config.toml
hidden_size = 512
norm_eps = 1e-05
tie_word_embeddings = true
init = "normal"
Each number is 128 + 24 x the weight over its row's rms, rounded and kept within 0 to 255. Layers, rows and columns count from 0. Numbers have three digits each. The size before them is the row's rms in percent of the matrix's.

# layer 4 MLP down (transposed), 2048x512, rms 0.065, rows 1858-1912, columns 384-511
100:103139113135188121167066110146110156134086125172128132128154139132116136121076130137145092172132118132096104132144120156087114097135164145116099140116134122138084111141126130136126155094129104150138125132151122101121131122136124114152114142138152170200128118133137130171098105178104082138153122168168118099129114105123134155098125153120163091096069144128130155117142152151123145124138
100:100131094126123161134161095145141110133160076122127107064106091105098149124133102123160138172132152148154132091135137140118122125126096120110081110164140131124137101100119149135120160149111112153139103097157134128128141110139109097134111123134112173130141125162106100160137127149090170151119088173139102145097107164145102166121137125116171117133154100096121114083126076128124117142117
103:124112121111139092132115156133096105153108120130150160111138155107132165139143152138115147103128167152143105140143131130167153144105120051137132100183131133159157091124132149139087130112160106143126140135122093109104139115111140143129115126108150126168148104131126124084071153113118132126138118086106097156086110120121136120142144148164143124101134134081113140148105104138115148156158
098:135164156174123156117166117096103156113131144117139148146098106131171171108140095110148103139163119121118157185144094140099087138107101128101154107106102122165128080133154136106188148093169137139098141158154119135120114104111121132148121106110110072098138110117100113137104082100148089115157087087099169132161152112132132099131074183124129115143108117137108097105116146106128118152135
092:123120036139123124119108177138153117099155112174134119155128119116121131097110152151134143176156115125106113092108124129145092062122113092140095130114155151116147109106124152076135127120083135135084136132122114156115137132174116109114113098162155134128118143109152140093091103157094128114134112101127081145109144131135093124131140106121121160122128137134124110135138129135154119155151
113:077140149097137095106114097123103113131165120161102090141109112111115106140155134100121136135155162116136153127134127186117125131125124160121128088080126103102098140135139152143165105138117130091133135114153117140140167155146186142123116122092149136141083132162122109167118102160112082104120107117140153129139148148127121109093130146103128101143156142153124127114114129084146094154054
097:109109141116167133125174122134151121142106140096108117130099129133159140132144158139134137151163116124155115120164142075139106104128097138152132135118092139090116120099094111096132102151141183098119194143150116130185093136133100108130075144132076072160133132131145116117100113133177121119098109187113126136106141129121147167157116120157117117145079158119133188105112075135122128135141
099:136165131116141129136115156136132103073135140099112122167159128111125170139131125157136151141123111120141135109140099100111109128170139143107132105116138130136124148114123145135144133100139115138111114127178142107102132106121152119125122137116097157129105123125124139122127119105174096098129144120138115146140138119133132135175149134121081095097141140158127118148094139153111131151164
093:146126166127129195160093139154132121140147147130131110123133128089150080157081121151094132146106123176143118151130118144126075139133189164139085166127156126078099122130140112105135143119127161114140115189131131156157100144123157130127144127148132145131147145158153121103098110165095131101130119165144116135139104105096143114120105098083136099123099143094156127156125118082132115133102
096:146149141103147147188139137149138103184080139115139067112150111113156081133120083113131138135098136112124126138161135109106126131137109149153125142132121140155133166115100126168074133108172146117157123112133147163139128096159132113110129100136086137115115122117126103122127120116121132114140156069139099105112092150141122133150121140127117122081118107115158139148105108104069170135151
093:104102153100132169116115141127126094129121120123155161139120130124160088143116110124143127145181090134112106151106148142111099137136150147102124121104117161076161118116102142163130130137137134169138106156123111159162119095141068092103139124095058152159151136125125164107093127143169139138099174080120113166127121100115121149142154133108128134102129140105166095139145117163158146146133
103:108151148143092117120128154116121184122108109142114127124152137098144166153159081099155109186136104096164089098106086102106163126138136132150148158122132092164089085109137146164144083119156127134126108114132147133132104103147133124106136113147152143135149131123122086129131135127143146158102124133129143093128123141129103157105155115148163135110113168077120153138119078088151126139151
098:163185127112153093112115172138153118148140133123148139109106139155113110130163125184125136131114098112114119117142149121134094126124120098136126127111145107146131126124068123128136109132137145159126134124148122140131090113133125155120113131095130123133090158159104150138151123163133098119107127095141102117119134059145117116132175121150150098102101145133164129159104150065127149138123
099:103196105149135103124155179135139133140115112119167163156095120113136124126133152082141125118164138159092144135135137114107136107148127123127142126117147104154143121079091148077180085166146149103119139146133125140093117114121141148165162107151157142148095119103106127120174154138166125099135179123168133111109122135160127132123131121125123142159125144132114121093104126130140139135137
102:119108153111121122100151113131160120141156096126138159104118150143098156158138118126105158139117118071160118068161123111139101139135116108142117165128129134082117128169143134165168095118157140108164140114108088094100153154098169121161101125163119132101095141146111120145128161123108113159132133157099152098134131118090088108145148092137128117112114092095186132131107114154122152107121
096:135131153133131120109133147113109118109087111154106141129106122135122130109145089135142101176121157136129154147119140115129091089099134140117121121165143124134156134088132090137103115162131133123106108136137155135139134169138059138146157184200146142132143165188147100130139102127091151154140150142155120109158125160088111153147107091155147158113175109156094144117178143137118088110135
100:126147156097131133165125123101102138167097148146119110129095102152090127115166109148094127112093115140124145116162113074127100065076098121115135135126160153124101140130142110152107125128108139115170101151109141160131113117108102138076137075152117122155153114133125102176151171122126129109132148149073131133113106124133181125136168189150089135108120127117134119153151106113142104126138
094:135142117128099138115153132092126136090108132087132106122123093169095114126158164124169132171105160093152123128139129116117084141167093116170156125156108136122144114148124124130090139111075180079126071140098112160105149097158106134105128153162178101128103099133071119109173084150101127079147087155138148120125089124124125107096144168162162141157138147130113130133130136111117126086113
100:128147136167149158127133118097114090125108159157125107110148079134115100104118131167149108147108160129115154129121101116157117108134174113119091136130140098118132142115091117153106159149138116134129144139115163144134146179131141142095132144128141092092136128160112068104120098126101110125123116140123151107123136091131110138121090166091191105113125160143138145139160133134121150134123
099:097101141151143156146139084095111129143140111132152134127154142138110130111125066102159117104115125158149140093113125134165146093116129138122123088145112152122152169124126094131123138113130128138160111159142141115113129148116120134132122117105140142141177131138137109099143153116138133165121132156137103149098125128063090201102190149154114109112135144091169138181155145147183142119130
103:088160135111141146150154130137145136088155108112117179134133126153111168102142108156131090096118132157129129123139097126131158164112126097102143163123150105133204095131117104130104134123098145167169145097138095143095119135150122161118183147132123148136136133133104141087112112117101124070096149125107150165071123136139136116093112116160196159148130179099130169135123159138109170134142
098:127145138165107100160103116148098106106128124119143146137132145140088093106112123127063076135116142111129130127144133162116148122130137124112169171134195093128146158146135152091130141146126140098114094112123127101163160143136113145161117145136118143174096124133124131133184077171098085143095104100118118115122102101119095113151132113132125126077152110129109110154127119121092141096150
098:075123129149105088118114071126137149113119113103125133137149155136163154141115143144136114123136125083176145119142124112139119167149109139113153111128078143198159149128130163137124154127092150125150117133165136149076143151111097132152125099131107132168112126111132127118129152160117095127123105077143109084151090155160140111145139164125165149133126133132152094116126181078137107107120
101:135146120165144093145116164147126134138145127098126078155120096119100112135145172115113139141146141140110124121129172089138149114108103120162119128150128118172122151108149121132138144131144121124127124161112151153175139132104164118131138119156091100138162135158123119118141130155127139135132135144153091109087110156098104142104133142095102142108150156107174153154152105110118127114141
100:106130137132138104109103110157136159156124137105102101085134083150143112146132121120118142141076127131123088145168116133129113136133133094134165142090130110147097053118118120148099155154110086124136167101147150146099146139138098061113154101120106114173138124168128145147107129140097119102119108126110097111119140134119144179140178189143103141155101122135133099115131131149135109137182
098:154083129124098109132153107147168109136103162115145127117142170090118074139107118076116099130101125170139106121162111146155124111143117108128166102097097145114119143108122095167101109104139134104129102148086109106067147163112128115134110175105146157124115168147129127104121149156063123144129143121127159149120139168118117140134103139131075125128135134107090129143154136109138142164154
093:108099158164148141073090102123145130150116145166129144128127134136090076141159151158095146113123157127108101120107143125130130142118115127174158122128157123142133130114157122136098136150154130126155116114122137119102101110111136118138093128139095135123110150133116110123122123111138121130141126107087166157135134114121084136129154121103139115134163106159135132155109131124136143097119
099:140153071104148128120169134137104116152095123166120167145132144134091114160151147132144121155157153109081149132187145163168150088112102152158115117165104097125136155135152164122127129161130144105142077156113129161098136145122101089083116102151101150138110169127134110090106085124157104128153181097128109143104128104144106159130104131191155138149138151121129098148101098146112119156143
107:140125131105111105127105128139132118118128119147119137119076113131146164102122132190127074122107124142126110144123103151161102101129111104169097139127153118098152162114128091134133143078152136131135139119124135131186086164160111133161132108128132124112165150164141149116080122097137136161106166108143102184137130077094101104120128119134141108096112118135139168107117180108178150153193
101:117110143119098099169103138153136082108116163142133135131081114138115103134144143147135144131121105131108126129099174130111118130131115135148088126113133143184128139126111115146107091124141188107102152107141118152130167124126138156140143106115141166132138103131083140118136110099127071143129164104132110115127126114128091110180078109109106158088140121125125065120113099094128137101134
103:137160141081085116148119151105164147155171111103125123145126150167167132107134096165155138074130179113118093149161155168110109146113138136130110103121143134121150137088101110135142134084181147144106143103090118088126132125113149157148151123131117126131134137183152142101127108133146146137123157165174111124126145103139134132169120121094111102091098159104142125112138132144110123097139
093:102146147127153100123107079102151108150132164094147132115100158110149131137120109133121096116137114117135172131119100128138155084123145141197189100149143106160157071127133123112151143139111094146102143118063103142110163098175118126110157176174100128126113116091119126165124148098110133130157138155133128197096087128098120087133136150084172159079080149110125151110136163107101147105163
094:095133175120128124105119143099117156114085125109101125115109106113096110118143184126052106158115142122135131165118155128122144172130115135118094108172124135099119183152112107121141139089088119121168114145119111099116116058138143111117107128097132152129117129099103148141132162132137124088165139075111147132176108149106137119129119113139116139157100111117111127123101139162101143133126
089:115114170139103127151095128157153142144099123112131140157099084139120128138130171119100113142115165092137123102130144067106109126153142167134149134109163111114120111158109139135115094118111098075134093138138153177152090126113109120159124147105110124132094115102171131162178139120130148168135136106126129153126153129141131097118126144115142136145191150164119147097128150152112143100065
097:121130143127105097106117128141121071145081089116115146127094178128136126144162138116144158160130118151132116106126100097177154108143114087174122162121124159117162159171149165142117167147089163129105126144115155114148145128179150120087128098147123129109117106089110138101096099090179139153128126145110137140133148163132154101123114110115142124133122160106118117137112136132148176132093
105:125142127117170102101090116108137112133124119120119148119130135105136101142143126117117135101122162106091136160114147125098139174131091172141154112126151089104093135135139136146087094129135087110148141111188101128141168127122170110151117143139118178120137138088084142110117128155100143161149143132150128138121116104103110142126140091139129119128137157073100121131130202130146117123090
102:150176115130166156150130116145132109127138143087111104129129105112143143149126151124086123131158115165110115102109141080126161154142134077134136128149157113058082141095136094098121122171127172138146118058116159117134143151074080111090134141112152118114100113112128111153143137110111090066152128144109160139115128121113141115141107156151136168101142143096160108111150131107104156142122
099:134075118121155143130143127153156080135134134117098126128119089104088125124143154137168089158106117103117088085145101117129101140149143112149113094151133099115122099133141139114164147143097131112149131128141099166097105130127143125133116119116134136141086147140146112124106077088122127122140134131182095123119113139131115143090076151124128135078133111125162114125128141122120112162153
101:116121078101107076112113153142158127136101142134095122105179114075152148134120132141138133157136134172138109080110148127118097137159098141109158152134144104131122106140113140134149135097114097116142139138098126133122139152140120126138161132133148142098099143148114145096153149097154145145081172137120111157105123122132121094131087144104153101113133127141098134101106137102161094145112
104:101126111141121141118145119097098144111157135113161156122134124147149159125117164121110159130080100097094118112158172133109098127140108141158125086155103177141131110114139114106136127129119134152131136105126075133103153109155198128155125124118085189111132088143166137111111147100141163141118150125187149119165112116158118099110112129134103128141120121161104132159124110090182082145084
094:109152123138081161139087153145083119102140134125127155128134139143086113119122122125132148118150173137125155085109146101099126082158065101117161109132120136122148113149121119103099134120127123078119104140127145138122139128132103159160130082122109156114137120148140146158141123123094126161101090113107129093103097165154121100153173111099140119162149109130131190178119114131168132128135
093:176097142100133100147117154142175160122155149122153173127173154121127111140161129133107144106090113133144124130104135111108181102134114136106105125169126158145102107136092123106102092171124133107117155107132121132135120137198134141119111150127080162103144069137170115145099125131145153139145119183114137134091155102135137134168115107121154131107071108138091089112127148103167136116144
101:135177075133156110144107138177142144120071138102167099124127133154156083145097119091137154136147129098118137145117106133111079102102167156100119156151120120110112123123119127144121165120091133154136127134142158082127122185139156119151108138118112122127154109118119156160129135124110130135151114144132159127144132138129137139127156101111090124102064109144130136145081161156147121127119
100:146152177084160160118112139110104127096119149134118118116220125107123117126129131142092115135175114115179069118116151099140164102134117160179161107125139136113094132124090098099135148112126124116138135140100115143123090118113143085097136127089112132107120150131100105133119144150124090137154091156117105115108167119111160096078106157108134101136101118138110097113088137116118163095132
103:122113148170168152097109112132140123151174179108138133142129097146125092132142119098120113144203101100118153094102117133149089126156110099089153117132188108117120175151123122162151088125111143117141106129128105137101154144074157113135136122147094127098113131145107158118127093152148150129149095134102135089126116115175059100109117127159109136118127140127158126118112103096079130138141
101:142185123114120125128136150153138118054160141132148114126115175127153137142118129150131122139175081103133157106105138147172099111114122163140146119123172132150095178132180132145163122095098161107109142176101139167151140092118192117127116109176158128140123169105160153122126154113145151125107115122121125098129165155097154173149096127114129153126154123142117152117121120132088145112140
101:108123127164112116155170108118151134122113117096114145161154118167164089093159100103121071137157154135163095113079118134133170129111147099134138118104109133127107144133151156100152091139083154113119166126134127103100120111089141134168148129091084126097128159156142140139152128146127103120145142127163139126093105119130109083188114136124112119094152154155104159133123121098109134094141
098:123153119147146170132106164137098145148145137143148107137118145150111131124130091148095132139152115136089163128106138207136115143078093116129117130102140150166129180140118140132126148168135142108148097173123055102133138092143097143133123108113135158174129129129064161110131070115135090127160092107098114151097107136096167087129135127120113149119109128152117086147156112123148145136121
106:142175137106109073154135118097147106145163100097127150112149158126115087133130146132134117097112146080161171147130131174133093154086148120177124125151107106128123091122146191145132124096131144150152140118123134148107151134157124131119097128098155091141154105116147133144108151130157110113113092122143127177111141101117147173169111140112186129107105165155142105151100117107136128128148
100:106116120102144117142140144147115105093125132118102149126158116128127114121128143119137137135162131125127131116122120107136126097113121136107135145123159121183112177135163121141103122124154152111122165057134190117143087129129143102112116133132157146153129137114143107142112164166068204120127097112106120121129117161141111124165159166098152162112139129107136163125128149112112122109091
097:119123122125120095124121098100158146139106129109133131127154135170129111099107130142126127119119140148137119129097106121145168104092147115126133146116161173168117161156108151134134132137187129113148094102157074133138153170167136083105112127131137133106141141151140129106133141120109146097131149138111117163189149149116093150158153133144159164073122117098082124116141142100136129137096
103:120136080137140104104135124144131118176104104128091139120119177144074142115125110110085167147183140105127149129123164137135142083101186119137143114078179104131137121106166150116129142176112132113143120140117115136149101141098167120159128161122108101118155156144142107101131107101158118133172180137167087112074133150160142117111104112136136122142140123063099139070089129165171112141133
098:156117136139115114132124162128106138156169129098103156077140096091104134116111099154135107159145125147149152129153144133146113132071127172150159137129117128122116107214156148129113109145122102136138178148177109103130118087133165175142146131187158134179155141099127162134134100145104127169145139143092144132142123155182098106135108135132151071074096113107157162101131158156142129127147
094:128111082144163129103137149159140092121123157121108155077145120117104108136123152138143163105108103143126092166119121102115091128129100140152165141150125145125128159157171122121149152121101086160148105123150136155140159114144126097144150144109123097145151141166156137122110150171075132111137111118134158109140118130097116125123137158114125115129108138099163126128191159083155143164135
105:140159107132106116145111108138091106138134189118141134138121108090105120148119125156152137138160081155124119151149085141121166174087120122125131103132110125127108126123140139125120120106125162146124116130140152143162139123126156123175106095180153178110085112109136160119160132095076095119156121126119140172100226168135158090177149125148117115062134089134094052115150111160082103148135
# layer 4 MLP up, 2048x512, rms 0.0697, rows 1859-1912, columns 384-511
092:113117124136138159119112102139139112147199115099122151126162143132111125090123202131116123135112097155151108142115146163123136151131117138158111107140146129152126107127111151178118115166114133087098116111122110095125085116147133093126165132134111098140098125121090091140139115122158136107141152122141165131125105126159128140146168087125091134145121099122111147157142164140130137126091
105:121109145140117096119130157114108130088127152099104086083135111120119133132127116092111124132152129098116100098122180109090117115142155133096116153104104120155085143087133117075117127105122130150151088159131088107090086172132113141104129182127131132092120166193151115131135107153114123152124123132106135130131127149120217151127137125137147124150138133135164144088131148151084150116125
096:128145103131129157100106114132152079113096146144092131123142089109149104138118127114195180078097113107125154132125138152132180130123168091103116104127142134091136107116146101110137088096086103131126107137170121100143140166123158102139137119143138118178117128112105135138146122144154121130112148098120096126133175132120165121103104123170142117153110157127146163122126135116139124152147
093:083159159114125168164148063114146117133127104119168164139142115135126138142152157148122119110124167153110124115154137132101118167235124148157179105080108125159125150104138087147156112157152129104139125092096152090140127157116131157110101124133121115121164140121124139138142102150136165130113112111153170137145132111147136097140123158097113103133123132098139137160133138117087139096094
106:123174098149106134141139112143144202115139138141157132098098116120148159105111142128144141095089122109133126124170109115085124113143114119143115150149165122169126120175125163136113153137147145147152131143112109147166130137120168162147141130111086121137155122116100138142115133141155096144137159167112135125126150119133175099114068094138075107083164152121139088155118158119175147127107
094:150135116116081158175165136142112130103144148134152103140124135131088170094157084140122201092141148182113130142132085171112123117113144139143105114157141130146154108119150108153116122090115142133108117151166087118147158136187120176136117112165164137129190173123100130114160110128168130132145112153133105094160139138106146134152138130160110157124121127104106071159102142169129111099106
101:105118166146126133168105170135117099097134092136114121122170102124127155116111077115175144105140182152082144146108119138168145124095122131178152096148163104125117110173100153129131140156119156102145183136110172125125109117119141117147138168117165157105140121114148112122152113155125152121100118111141145143127097103130164134113085145142157138081105071165140157100098137126131118138122
095:117135145129134115131159130123123114136148114129165124133137111138120114088126105118132091141135123149186136137107150149136122113091111097089138137112138109163132116126130138150122103135144124153087130096147146108099130110152124180069135114116133107093117089138100116104157127138114141080137116118135093129090128168118110109120136137132131134147135191150104131205130149122149103134093
096:082104144130079092110079119110092150069154180090076144097131130102174132128122146137127169115147145110070164125156130134131121135105153144141098118149127073143135079127172118094175128137069134118144149104123144140141121144097102163163168121117129159144125110136147116139125141138106140124089119175114153107118109074136122135087156117146114133133158127121132098128126128136143096118145
099:126117121137091127087145129158107106134154113117145128138119114118143099102117132129134082144142121132095125122152082117119138095151118130146137164094126110179112122136152110129090131144104103112119159115144098153136140153120124133180152117102194100084159095134141111127108110124128157123129090149118214149131100159132104142138082094123116128136112165135118113148122134117120130123122
099:132117120144096134129104101155074133133121078156085122105140140132106132108125144136146160147082104131144122138186129106129097142122129125190157187134156143106155160130136125124120135064124131103134143159156133142088101150119143154173128072158129163114118134138127134158145137157103149105135147095100110191144136153156152136084109126114117150168114125110126157141116107157139154210180
093:092093088127146156146119125158112150139130095127085134114126129134130123113162174150131119140157150142108161141133096105132134101093108144116098076113120118180111138135171146141129114144127164122141143162133157156164137119097104132141129122125113103111142116129144108207145146095115171163140092105125161134154095132082166097129112167104152118126144136130092164160127133135149161134153
099:104119079089119115142110125111131135108116138091117127142112113147175125116115065151137122108126146087127110085183145154160130095129113133112096145122122107103086126139109138108144162096136112136135130135098150118148129143109108099115148129146119121110139139146116117129114117102121154148102113135108155107106137105111108155139107097172152087141151150075183160136107122175164131134131
092:135113126112167128129114156125111160130159131114183123158100115119145133114143162155127066106078099138159154131142123153105090134109174176147137163141129120130139118080106126108105110118180076130157126121111124119159132133114131149122115133074143102142154141106134157169150106116146123142137119126160146114076183149123119130120137121118136066069138130160164094166113139136129115134159
102:167077105135116148109149124078191182129135125109147128196125156124108142106164141147074154110141106136086167182141147128109109114113108182088139132129133133162118137200159102096150116109123150181100149101141095129183116099134149117141129114078127142116132126138141118105119157131129083136123127120118156154107078076135105116091169118128161112087084110151131131129143131162131137162155
103:122111105120118149121165142122130089108148134117128146122131129119118147109129151165097125119118166121105113152149155094135118176090148087102117148124127110087111091114110093148105154100082110102126126136130138155139163097116146120176142160131070124143151127150123092130120150126155124167114159099132122116167137135119113138111113091140176104101161108143146116093075102126160117097149
094:119111103127102113143101098137154139121155111123118156136168167110163175104121132168127127137094115153137135148127138175121136125094130089143142125128180098095126141172118112140084130155102064143121128103140156131110122167117103156140143101114123182141108115147113144167108117082120122146162137114108104116142176175137123147175151108123142113128101118152159106120146086144173098140162
092:118136135132173120122099111129086104095130120118149167129083100097151133109131137148108127129115090125123125141166145124109093111114150126120121157147113128138097167118194127214129125157084077108156151126080128138130150128138131116095101122129108142126125158088149137129088123125128141160159145091100119139116109078102138106150163170131122140170125108119110110136138158104105121096150
093:069119130125113105167112124134085126159111127127131118104127119068165101128103137166134141119150151098161145158108131119144140099139116120124204151126130118117100131135109130149162168128119127161131095126102098120169127070160140147127169123117095160101149123120110165136129146124127145130136105131116127118118097154151147110135075132134103124101086111159150132102124110101133130144108
104:172127186120118136146124143130179145129093139137116106138108148184167104145145143108116130139125128156154169102113126142091140103152127152120138163101134154122115078160125138095113105155174102143088172106085122119139114129131133176170134109123110110100084156126124132113135143140100146166139132105153121093109172109146147131160155130115113092134146108148120121131149135114151105123123
097:131086126124148175112177110137115125152135133157123103110088168130130145130154137111132124127152157136163118144150096146129117178131145102160141144139093105124140136147150130132120086156163108087103130142123124082099138074136105152145156101123126144164104090091189178156094129079132146119137111097089131110140100136164153113098119108092147133121094140143143121097140106164114160146135
099:164100126132137125137119151116154116150129099125117154149125122105089130154125132099121117112126087139120118128096100157108102125107131120126102124172122108070092121133109126151122109136165112107090111143119164091120090132152156140120148109139122096130152130156161121116095089097154166128106147142193146128124145096134120153125141089135102107157135151159109183135171091157094135138103
100:098096132137092156172155144145147129112144126102138165121132107133100097089136074130151115169132135125104150118147086156132140120119116103119157124098106126124148110173100131115141140124104134130128161130157135144132113128140124140154117118122132105125110109121123163135101096151137154095120159153097112120104106156126128124133103125104122104132163158146142158152106143117104132139127
098:104087060161072130121156128115082118108122128140145164118141105115105134169161167151085107140109136091136103163127080154113131169172105137115131091099139133153150143178098126144121128160129163110140153146125139130164071106098121142096143111150116165090122133126134154084106113141152110133128146136149119136128154154120088106127097109145149140135120134112141134171179137112101081130127
097:160137130131140101142125130111133082135173096120139119109142092147108175127182102073125148142107119109077172167129129155115134121113109130196117166132144118137107154127084158112095124146109150103160117091167165096080144157107122175112117128128143069072117108135137120134176089173128142092121163143146128106136087092095110134128099177114153113135151134146104150127137110113101099104140
101:107090146110107151171195126121146176124129143139096158121127147116128101129109131151099143148099131075132122148163137085122095129112134143098098135152122125141142127139128092093152122095152153095165144133123143132115105097137139138082160108118092155133104145126158104120153098101116128111149127126124094118151139130110111165149125143150139149134120097130107137150118106116126130121144
097:151121134115080153121150127129121167077159122119090094131174098144125114090114128154136137113075159152154096167097107129127141118101181138094149101118137117125131128115144091092087134087113109124099161107098151081160121100184133146144120143117097111095125142121156124151070148128124177172141083127126125138089142171121105133072124110117130164143168132123097167137151105099103124130116
104:105122151113137142126094178152144132095134115134131134102173101149124135136117087093086106118125138130125177133141097152101122106142144112163142065106143166127094169122113094164127134114122127157122145123154093129134124154129153112161151130131096132118125149153115093145119118180148125156117125141091153087154121105119085129137113077097133120133143110129099134106134169197108144153099
105:147120079126129143149148117076065110122119102136116112127177154123144141143141117153135164134148130135119165108161161122118172152121145157145132142128133136140156123130172109090117147135126115143116147099115156109137140118119099119144124145153087075115115125102103117150143142135084163128100147101081134151122134136124125095079127155144117132118110130108118163136144144135140092131104
098:127152125158143143128136106129159136138114144145092093124147153135134113142125098118148151142115115146116102135111136128114113114151139135110164111114118121123155136129185138087098138116123115133122122092136127093139149142109129161137125131133123118079097129098106091142143149166145153150140113142157105088133110139158095134128100126178151119124129113133141083110134121158086139134126
093:141137121106147146107112152144170101104157113126131161139112151117128138138165093092127158133134092128093151135148149160110166089129124112108089076113144133138151173113121108087149135117140118121095142120173149108122099134122144118145154069113149127120100099109130159108160131140134097113122115090127114135159130121137118133131129132109142184143153168116139125162122116109180093123130
098:119123086163080149133118119073123138121184133115122143117130113122122149116121146093169117118133108097153096104143115092154121120151151119143138138103140113151126137079120126145128083163148117157094103128171122136143093126121100131116136152173116090145155139143152129135120087150148163160114113138169132096120126082144117125156124149078148158122114113120152124130154130148118133139158
099:151154098128122112092148122128138109126158095145102114183156145099106148102155078088153146108107101104148094136107107166124152130137144123134169126136129133124161161100149099127093192098117131118097134085128117080143133097164129101141133122141136157121180168142099153156129107163135095084093120123111140127159131119106105113124119119101109117114127132105147109133161123110159158131166
100:117149112094140135160143152108138125141182144145150163130145116093099172105119090140131100117162144110131074131153099130081131124144128084136150057148122155156095102113096091129132117110132130091111131152129138144157135127141162110111111158140114121131139113132120086155118137114156123113121125117140100093188063095168115099123124143135146119085140095109143149092152144138134135120138
098:152123126121127120139099123111135089105143157136095140161131124107121141160130136129094110126121097133097149124135084148134160184133134127099166123071126091155092135112158150088099112102133167129125151107082097145110157140168131085081064122151154125093129138108134172123121119130138171083094138103119104111155148128113157131155134117159075107114109124108127135104123127132105148145128
103:103136147134109103134131134127122143110106085107128120150172116124147151137143100147136140091104125147150085175132144065135108134094110123103088123109095087135130088126129161132151119142088128148139111105110086126113102159153150098137146118110169084139139118100103125124117144127156169104137141126156140128131146121100148099105140142130127085191130131099060151155100109070128145087132
102:131185181106106153160160156144137092081102111134147097154134111147172124086154119136107137126115143130122141150153129112139163164099120132156094123169148097167108105112172154149088155133110108092179143161116149073110125093131121151175094127095144139112167092129127127140100120139111154087103132101123130160135135103080155169120102142098101134140120125144122174119157136111119155157156
101:110125182162135176124165155139132142143160169109171163133105140179166087121112119127129115102134149090117142138109128121116141108147170134074134125095127133140090146120159100127126109069152095151157114121107121108084122120124140175112078107166116080114107163125171129144091119135135116097123083135147163122172141159148130117095154138111142082139163120150157102096129126185107157111202
103:147066134123155118138128150150094138163146093155121179094152109163157146089108116078156149162148132150154126143143130198108123106110147102124125107130130166139107151088131122147159093154099139087119130167144152144130153124170081126167140128163176125149103165136112137121084149149090087155149082148122112154123168129105113122122131165112133121165139141157140177123109135136124123151134
097:133130163091114096160131137161152110162095098142135126121142107096137098113124103119109150174068122154136088160112145113129147109090146184180143147121108133131110131121111135141182087125118132143160168138167099144108132119132127137111109110113120153134095148134107137130146130163111156113160132112133142144106148126140108182099095129140117187152126102112121080089107124125137139083160
099:127158169125145136113141135137093090113143115108107102150140142132127115079123140138120130143151173135091081136158131119117088136125160158063157134140104118129173144120165154116138153114140143143122120172148147098148103092099076153149160116097142119147139145106109096146150174092123135127138125102169109171150132140064168091093120145131124147124160143136140140144096082141101133161128
098:176108135119136079122128093118141122113138115166112129117120179124105154123115141142149088142130137116107109120129164113125122146127113097136118134116172142100095128129119111118097088123093127119135143122117119155126155165163098100085156145145163122133100141125168072109141140112137142097136097140097080118125136134118116170122111127113132147125156108098127099135132120137123137123111
102:098104126119101132136077135101169168116145136121136144151108108147107144107148115143165163137125151109143122069140131124114135139114161128151155146095150098123173151077142118136111121162114101119112154061189150105179159164124107146123136151166122126130106152153154125141107166155110136127147121089166145105177145088125183120095138161127115120155177120082134128159117129121157150130164
092:074108121114117108095157093149123177159152116104120092109157127136121142120095125107136128097105138124089111170151094154151125105135117129149155151091140126125147118124104115141103114101130150106119098153126136135115133151108179122154130137137148089122141121108139134111121185115137161131118090171111118123133107111126117127166090123150149165114135092062124102139132113142130137108126
095:106076134160136085102124155117146145149129117143140107149105150145077137115134100177085123122087143127120116150124136116108110129106096089146151170135105113167135133161107119127151084163140148140159122134130139107163141122136116148148123058125111126131121126116132136137141161137148136119127093149139094135190166066145136080114121112099104146112116126116126156150133134145121156089109
102:089103151103116163130162118152148131117124137095166126105104092149111131180114123105128164137078079148144143183155123138104100107109154132135034175148124102151132168114156147108089133102116148143125106143127101140193131128153123141113135152131126096162072110158107096116132143134113113097160147106109135102156157106153125122133106118113108120118138086130152069098135140146091123151144
104:107100194139117120097164145174153124136137122106150100128079103109140148147105142096122110165121121150105159097140141114119130157201149137152132127151138149155148131137140117077153124085103113073112148099134110145144122150122171081134117133103131112134131124124162141141116166115129099131178141123110198148142085134171188071148083137079094145160121126096118099147115121127167109143137
105:127120096167114144108137115136131110089103139121110153148125138128140148167083098151130150150077158111113156099132129150118126166108108163122115197162149142088133093096133160124155112092142132149121152126110137120075116120097145137116140125112138120159100139124152151132196144111143152122152144106122099096118090129136153135124133125116094103124144144139100093143085145101140137150104
106:158074124126151096125080081150134148150133128129106147102122096158119170114159137113103148165133070030164131119113103126110122151148085077110135107167188132044133094101099116127182092169119113149131164174131142101129113145137123107131152137107121149107106104136130132149142115128123108095138108147133128155131113068102118133111129118125122122152147112115066121106085133115144119133113
096:151098111164117177087156118139094158132136171122108111141103135129141132126132108091104140107125124114111127115131112107136111133137113116125123147108135061124192156153159077123110115091076114126163140118093136156100144079127130133121159072114128141147138138139097134144133148122110137119133141078111090131118140123115139082096120099169138083150148131138121064137131133105103175138151
106:128103138115172116099100128120128203137116150150157104070109132144138128122153166145137116137134114128126172121128119116069132157124123126102157098147120152148132130138079113128082078113150136119097104097120169097173169087122122145159139136136169162137144124110111130124145116129140170132141123144139121116126175124140123152137145113183112104148144159133140140096109128113106129140144
104:116113097147088135155118120087139129133116168156149110134130108144095181096155147115114151167098145175108141160148127126133120100163113064142100147107111156157130152072127118161127110157154151119112078130139142126164139149118137111102156151113137150089107156185132103091144154090103150092148130121169102135129128155125131126137159112119107188118167132159132121130113127143127135114126
099:149126104169127131164090092075142198146091135150131134144134127150156113121104189162108103128125105160123134134134101168112132124114115156141090121135085152122154140118164139152119152122119129118082143147144151138135178110090115129114111103132148118105122130155129145126104129129125138186101109141159146164104147156107152095118147151171114113115111162133160083110127159132138142140113
110:136170104162147131125158133113115135140163114138130113160137096102132163124111089142170138125105145096129122127131112151111131179107117174109169140139160140086149101140144121074124132117113139119113171109183109095167141124166119141117129094148127089138119141095124142111091100112088122118119171146104162075162135158136138115111084122117105154084117152147137105129167119118163109162108